Part of a small language model's weights.
Size: 9 layers, width 768, 12 heads of 64, MLP 6144 tanh GELU, vocabulary 32768, 157M parameters.
Architecture: LayerNorm before each block, no biases in attention or MLP.
Training: a variant of SOAP for these matrices, 1051M tokens, 4288 steps.
Each number is 500 + 25 x the weight over its row's rms, rounded and kept within 0 to 999. Layers, rows and columns count from 0. Numbers have three digits each. The size before them is the row's rms in percent of the matrix's.

# layer 2 attention value, 768x768, rms 0.0175, rows 84-109, columns 640-767
108:488508501501519523526502504542473505465545512564499527496481507493537578497497532538482511494519464489523462520506504509526518468479516481480481498459469497500522498488500468535511497551485506500525492516471459517488519512518486511457471496459520546478489502421523558514507558517482527521510445516508495494480501553491580504511511490509529520479505512510493517486506483501522427503516
112:479536475541521482546535481490495466533466491478512491534469522480503452496478483502501552521521519495508511508482539521477532521498490465499525514464470515487517511497503539450483539517551472463500461500478471493519478494528493493494538481524516506514524491479495426523521443537508505517516494495526475483480528485484534481473510536473495503465500517482514453455498472506523473518492
109:493509541473488498494502514502498492534511505504481463537492569502479465522531531478468505505502531488471476484463490509505542504502546501475495505541487536466525520506507549493534458489481523494528487488558482491477472507485498512531479476512509525478496480509481473483562471474523496510533469466529503506499502506447501504535501462504502505518495500535491493512536567471477552532495
115:543523464489494497457508488468475502491454482469522450540512520503507484495529505470450476484499494483506493486522531501480481485500496530519482516521504535526479507502499514515520486510522509463496524534485505519457489512480462510521485502503492492536540475537511486487502502514536485518506510508492488470479537519477507486475563508469518484495510551479457485543465498488529483476524
113:472517467485479516471498470492510490515503475503495453479521528525479448492489526545565491503496494500501469511476487505487473465496495530521548479464546502494512472499459487488540472459533512513490459507522499498528503466500520509539497493493447462512445499506453482479517532572508524516539524499460482521449509500509487498550508539440469497520535508486549517507487522477510511531492
125:507493506521479462432505509468533493508483518509493475469519499504507509496512487506488483490520480489479494540506502504464481547458512499554499461494504454462537463514471514465452488489516505545514507510478502466510498549491503468482515525489495504482457506485504478481516543511478465544494477500509498491502476515500489501458514471485533511482469511524539487523523525461513538496505
114:509510522523513478487481443480516475548529518500494487505500464505512521452451527494526455502456535551485471508452470502496507568485475530504505488493496478522528487521535513510500470522490494503539477477508433478465504469500515542450498508459467512528541552537538457472475486527516524493510488491486486520534488475493523513471509478493507477531478531543530502495524476485519481470502
109:545531533504467507486515493482479511516492528496484510489506513534496563497550498485496488503461467485508487485505501501560474497511480473508537502499450499483530474501511526538442488479484512508474483487522458540451471496497481450504509472470470491511464499489487518528509491486482514483509482492481521508537506457498505456452540521488499520507504421468524520549482530520522507474488
118:517536490498514532467470536537504547450515530501472492521485530529550469522533540551489497443481485530499459456464554493522450479446484528500488487495495509521486506507524493494491467521483462521505472547496465527494455519518516502506510535511505484505481474558533469492486474480524474506520514479529533494491551494484513458462493489499506485553488484515503540506513536519530529545481
111:490499491518518481528474480517515494546490454501483497563522514548496437503484493490506482475514523511503509482501567465516471513456524501497475475524519507505484465479484484491507520505519510506517486490515503508531517490453527465511541545481470476433469495546474445443513509501516467486527486525511505530515487519511525509537484514505506490472479504476500533511506515492490520497478
116:549496479532467512524547510481477498508489483519532506479512458513534525520475484486499485471482485545565498503477493498489510515507514498551509464471557444467486551494520498508496507537505485489481517499475451485506505542504465505520468449507465487528500493493490518534543483491483501447457525481522502459476444516459512466514523498570480472437496469525468488469478523507508489515474
115:538516508516478480498546482482466492489493533511509545542523489495505481493513582457533453503514509480526491505512483437476520495464515500506564494491517461475506497519461498525549490472554456513464508489494517469498533512510447495505527477480520515505519455495510551480497551492525515484493501498498515507467510500513526494511487527461488466490508488496530443478482504538489523567526
114:511527463483515449493496520495525518479521522459527510519473497524496502557503479512501463505458528543507467516478461482490486519490508483463515474527488538506503526537467471518484493514499519484491478516480490481509522510536476511513535518516494508464507493513482483542523507509478477528518482471505500478492501460484521486487481494520513510511468494544553486499480505547512504515553
107:527539504464526484491463465502494517493474466495484487422540475469545462473531420449521512539478508474521500459524518506508505442515517535512497527539461471525492507519495485535484526513517492491493478487486534482550468539467500501499491526505455503498495482510498495506488507490514526499489512533572467505503495563518537475480510532460510503497509482481500492512515478498501532497480
112:502485488515524533521483482479470503500524488495461516501460492550485531503467527483497524483536501501506472546498525491493550515475540534460547525513485505506498522547505497535470455532480485482515460528496521487495514483515492442508508489495521490503492498519476523495520524528486526505558485540510502497535521470483477504485495467496526467482467447458473466513467515548463474494499
114:493498518498465545489480514420475509528514444483476515477497468518525506495524474481473515454487483476443540509455494501462503514497487470506489522521469531494472518462519493509511503486471521517515550507498511544510468511462484537503523484510461510520564488492494479502520483508484521506527520524496485489517509509502489500509497465517490498479479499505501542514507433495505504501490
119:506478517525476478474499477503484494515513500523519518481532526546535529485483550515520526480521484485482471521501520534492485493514533489489459520443524491544501523496505535497497480499502473476488513533564459472510536496505481516476483522490472533483481504528495531549494490503485499491522455505520487464515471479538508514533482525500524473553479476507493454503447490470497492532531
115:530471463529513466519476517537525530492496428518461459449477499537529509507500495469495464507496495500466488516473469546433499492530477515497518478491508490504503495536487534495525516515494494529516501510502472537516506504510493532494455486539515528509504533508526522536493525551515485457508485519489465467524477525506476482486469522485525514527494482468439482502506517526502497489501
113:510493511460525516508503477495482551523492508508475507489510475475518507481490492539479489497488502480498474465540506580531495462474505465504499482460499496507514491493455523497518487480510508537493546492551527533466451502517518518532504506465519517457536561515458476518488475485470520457520480488511479496517518467476488514427478468515496510529533552502514518529491514530499478494492
117:478491516526524500481517529468510478534527512498455497471554473486534518495501517501504510502514486494459478502495467482482502495548447504483455517475524507477477523510575525447486495500493507498465453515495473474503523513521553510521504521515493466518502467531509493539484442537551496506469480528477486473479451486496519496485509482525487509518506551445476535516487496519469508466504
115:472531536517468502542534486468506485535441491482481541473557497481531486507495514495475551504454550503520504479496505497473471501488489495501487524533493477462514487529508474516512486453476526476505520499500498520491496523502497436477491460515479460470543500482516492546461536541510491502504513472543503493513510486510518492481496519496482463484562459502476485477524502523526491496506
110:508473524494503493508534528501476482501500466533547473463474477499530480493474493443579543526507496450508492480482506495497480526481504478524506489475492446529514547499467507466471431488504504489511469463467460514511465493467466506481503506497486538483454469490462499531474528520499513528512504480497511505528507471530460510518561520464482477547515510495520473506538519497473446496506
113:499503455478471465467477491482495524529530510481482518468493513513510548484513483514492529499422491502492482507497501477516457533468489545486475501480514519524507513462513482459455499460501462530502508482482491506510532499496467498448507546496473488516551508495494482519493477511478509517494471480482500520544577479485492484541523520486517544530528444469468512496517501449500532537477
115:521519457494502547518509499466538480448486530521492480497472458514491485466533524494519506478468523474483533466484507512493469460459515499519497503514469520469541510523474463523537486496478490488484506517505464505523451492500530498491492534512483466469501458498476436544504490532481487501491516454471493522500537519478526461473549501489475504491469521479499482522520489549501513473500
116:521500471481430506511535521517499515466501443489552486492476545517525534498517549478471484490528520536493433525494505528462507463496524516507415487525505521467509514488493514579499489527520456532490455493495506481491530479487494485501516530491497537513511499493513492493517497523468473498476491502490516505509492466495521504535511485501514477507538448491453464472473510524492492479506
110:510461490506517519481470551526533476502490488532495502503500486479513599505527499528479484503529518494459538525474493523466527448546526509460544486522489498532512514508471549511487513513449481520516479478502503479474528452514561490554512477489513517448505533497442501502478491529513472491503509510482527493492472466514469489519521484503471494505494459516522515496517545497510480487485
# layer 2 attention output (transposed), 768x768, rms 0.0217, rows 84-108, columns 640-767
102:495537526467484495502523485494495483507479466535521488514510529530527500515503494506490478492524507482508439479508510505528513495518485510454505488463440534525503516496480447512476478479474468489543501486511486468507515520517502519485527530509514468464512445507504513524481508482489488505446460489488489463471511534471545531511491497507514485486517500482509543494515480501480460540534
104:519492492520503524519471456537504480501515495482460463489516489509504474524549503490476528537506504537479495491521528509522476485512554460481487515515538531507510526528471554522529461489485519495497503522480479499477489489511559526469481500480487499522516468494510454511512504504500524505506524527466499492501510520462506477470556506526494495508472489491529518501508519478520469483457
102:453514513507549502492519517440497505514501511454489496502493517515450486499520481528482515489491473500552464526460517503465550515463520530468490494549510512469522568518549503504544506552478527492503510525503497460462486494500503477487502506491532513503467500472489512513509492503512476467513488466487493510481514538478531485463522457476515484496500504504512477525509523469500514537503
105:516493509503535499465515521501456474494468549479494520494512494504482536507505516466510513413522505467444531499497507478556517457517508542497455494495502493501455435487472497489481481470502529510529500478460486512513488526541508497499492502524500513534478487484539514490491484506536480532492521526478525466511522489500467501489503511506480472500523517494513518531500442470521497480509
105:477491495537516495455489467448453506491500527557540496520499484498516485550508523567510480538532522531510498523527476526516504503523497504519520464473535525474499496458474450500499518496558508506507471505508513442488517493480489509541519477483464516465454488506484512505543487528518513523517531510504484480512511482487438564484490505483517456487531469477508478506533486476529508528529
107:470480506472501532488475501490516481513534483506500489456483505517525462548504479487485469477512474489485489502473487489501520517505473506571470485513512491455530469482520522457505482516514537509498494519483495467506493527481550491471518486510506486490492457482450484526523487499532453524527528512495521489484490534528529532516478475504478523494502516498541505475488517499488522476518
104:472514469470503509498517501501442496497515494462490497500516477540499531489503498483514476506508497518534450477485493507547486504474530503479507516486519504492541501521512507496488499532502471474521471433513517483465498505495513498505475505473530445525489508495517470444464520504495482496523463476484523509467523514524513526475503523492532494468463550487530481516514510492478548483487
102:467455513513540522479463500513487502499545499499490477469462469548530521484494518497452490511486516481496518523492487472544517465465494496507488507485478530480508500469545489489476523515501470478488529470507475424507531486503459538509483462456486521492500472508478497466492497501472527490512470538497495494510531485512501518506534506469478502510542464505464514517487457534500498532499
106:503522465500502486474510509481476501493532476495442517479523501502521499500520512538492509491477495518500455575494498529512543533466481581482495516510488505505517512515514450535459480482491484508501520530491514504523514504506477494460521457512502473477493493532494496529515463511483517469527484482522603517469474495466464502495466506468479521517463469538539515462496522502483473513463
106:513494474486484531465449530521513495524535496516494509494533467506551507441513506527499494464496510507507521513499498467541444501515550520442490488461490549473458522527528533517486516508532506507514542495490481486485479502478509501517479496513501455483489476522481510480474514546466455498502465497498523527507497471514490499543506537492481516501490501491491474525515531462466474524485
105:468561498511534502493495516519462459460480506495532497471511475467507505489477477460496467519512513452492500510471485512477496488496455471481484495526493472505480535470476464502509473542499514495497478536505520514514497469499466454522478482482532491495526541518480512567538477495528486468508495475517505523505488516498518518481523504488505477493495509525481501495492502457485540442494
103:511445503454516478513506482470498486522463501531493523502491484486463479531477483517489464502490523476504502543509518491455515503476547504490486482505449484504483515459500497503525487506552529513504510512488504515502497517479489466503491475494507504501480490495533505436505454526474491499526516513506515490464529532497479472568493515555503502511499498494529450494538499519474523518523
103:516504531507516471494535502463482506514503501494488505473528501498497526486473521503490475531545504549520476508514476525541533496509534493474492501521478505484543546484535494482515512507487515494525467512466467491522549521520540520467522504444454468545515470491468473499465480477510487512509475488472559478478497496508487533502481454494489491500504517526524520490522515553507508532467
102:512518509482520521516503482541515462495507494504467493496472487535535552472492455497526486491497538444474496502506479503506515514492517503479483517493492491497464514521475503501534531500507519490471463501491524498532464513510478504477498467500512483516468512538534504503464532511480510493517518502496534445504506519503532495501513468472544482500506485506491513515447515487519508478501
102:545481501499479454471473482513490547490542510455480480525456497516492548496463474495471495521499509522498514512529483505497531499475497477481523481516456517515494505495509514488457496501463538554498476502510519488526507471512495490524502451485535550516498480506474495540514493482468527536492460488509499505493497467467517491505473488484429490470484468512483509506487471494550498442522
102:476447484494478491494505506473495512536541482476473535457512491514475485528464495528484513484489520444462515479463517515474523509522495529502497477495529533553459549450493478493512533470463495519458490503527496550533481486504463521477483535488548519497523520520517463535535484536494516535526527507523524524451503504468498509512496533515503508525524553489474498525487496502491531496471
106:511514533529504458511512495506462511498510496504511492536479509537463530498548507487512498478509519505494499490477539515510486520503512498525493457512507484549498469472515511470495481503535483449496501522537535475526488494533495500482449504475525513446477484523478474478468439493528502513467488517532492508507486475463489510494461517530497508553545537511515484477487496452494628518497
105:500500484501497493484492493515521460500509483502491537490460506490470544532481490525534501503508504483505507470435541500542476523514487490481500475502502488501510506507510479467482506484493488509532521550512488485515495510458517516495501517497499469480487531491500562509525513490532490499492442491549522473500454468452484511550455508451521499502514500499496516538452504491531471508498
102:505486480503522537472510505469474466502536555520522461499488487485482489451462519525475492520487511522479509530545554483496512482513539505483522491545490481514519520525512455513504523486536492491460466506574536554506493480479528533524487502512484481451467516511485460501467505513487503488488470519512488507501510477492486527466502507492485523500505513484496541496499525467452507496475
106:509477497529543506512526520424472526552463531525510505505518475529472510587510513536513478491513447488476507482530435473549511466490498520502489532489528481501507526499547540473488510470449522507538482523488462549521480529509496477513495513496513530457513499503500459485523481476514495473482533496524523450524484506497507520525477510460573517493492495494508539506436473451517497497506
105:483499510498508507494489517477527504513423473485469507469497532491526483468482530502523511433501513451480514471494443479526544558465480524496531497462539502534521504485496487534530498497458525532526508496483493518519478472481522509490505524454490488482486486435494501484508491502515498515493516489495505492480548473480490458507440514475541523473503480467518502545529503509495500486477
102:515536504491477525457535494528536549462476470479540493537505537490530436466488486520482523496510458484503460506520509514504500476481549475547480488473495481447543510457502500480492487474512490527501476475488503522518446484508513446499478502514494490492465488471505511533509489519471515529508517456496503497484493489464478495506533459510554491442519480454460477473505507489515474551471
105:502465522499494496497516491486496531499517460472502489491477559475494535492526557553477521518469493490493475478505478529504488496474534500483500491425521461444458492507460504475465532501540552461496492477474483478486499506489471507481548460468499504492554462531488520537510438488499465487467480484499509495537495498498475526534515506503474508511489532483515510495546526502473521487518
105:515563501496496514543474508515497493479488526496483515507482474464475484462485468523522527481471510522486511526545473543478504523459504516482451463509477499445486522527511491497496524519471476490472505459471452514543493471489482479492500518484527480496509471456462519476515506478507491538537518527491516480459528514513487495457506486497493523447528516546505496507521489503476471498489
105:458502497486531494511502481501493520516521536528511509529461453492550437520479500496494512452461507507511470497514496487506489518499458477511476507540530531497479479511500533517466507499501467509514496527487489498474491485512517478513544495505515510511507527488525509505488495512471522502477518547504519485532525524478517540485491544443510486499542514514463523492492454487525519481474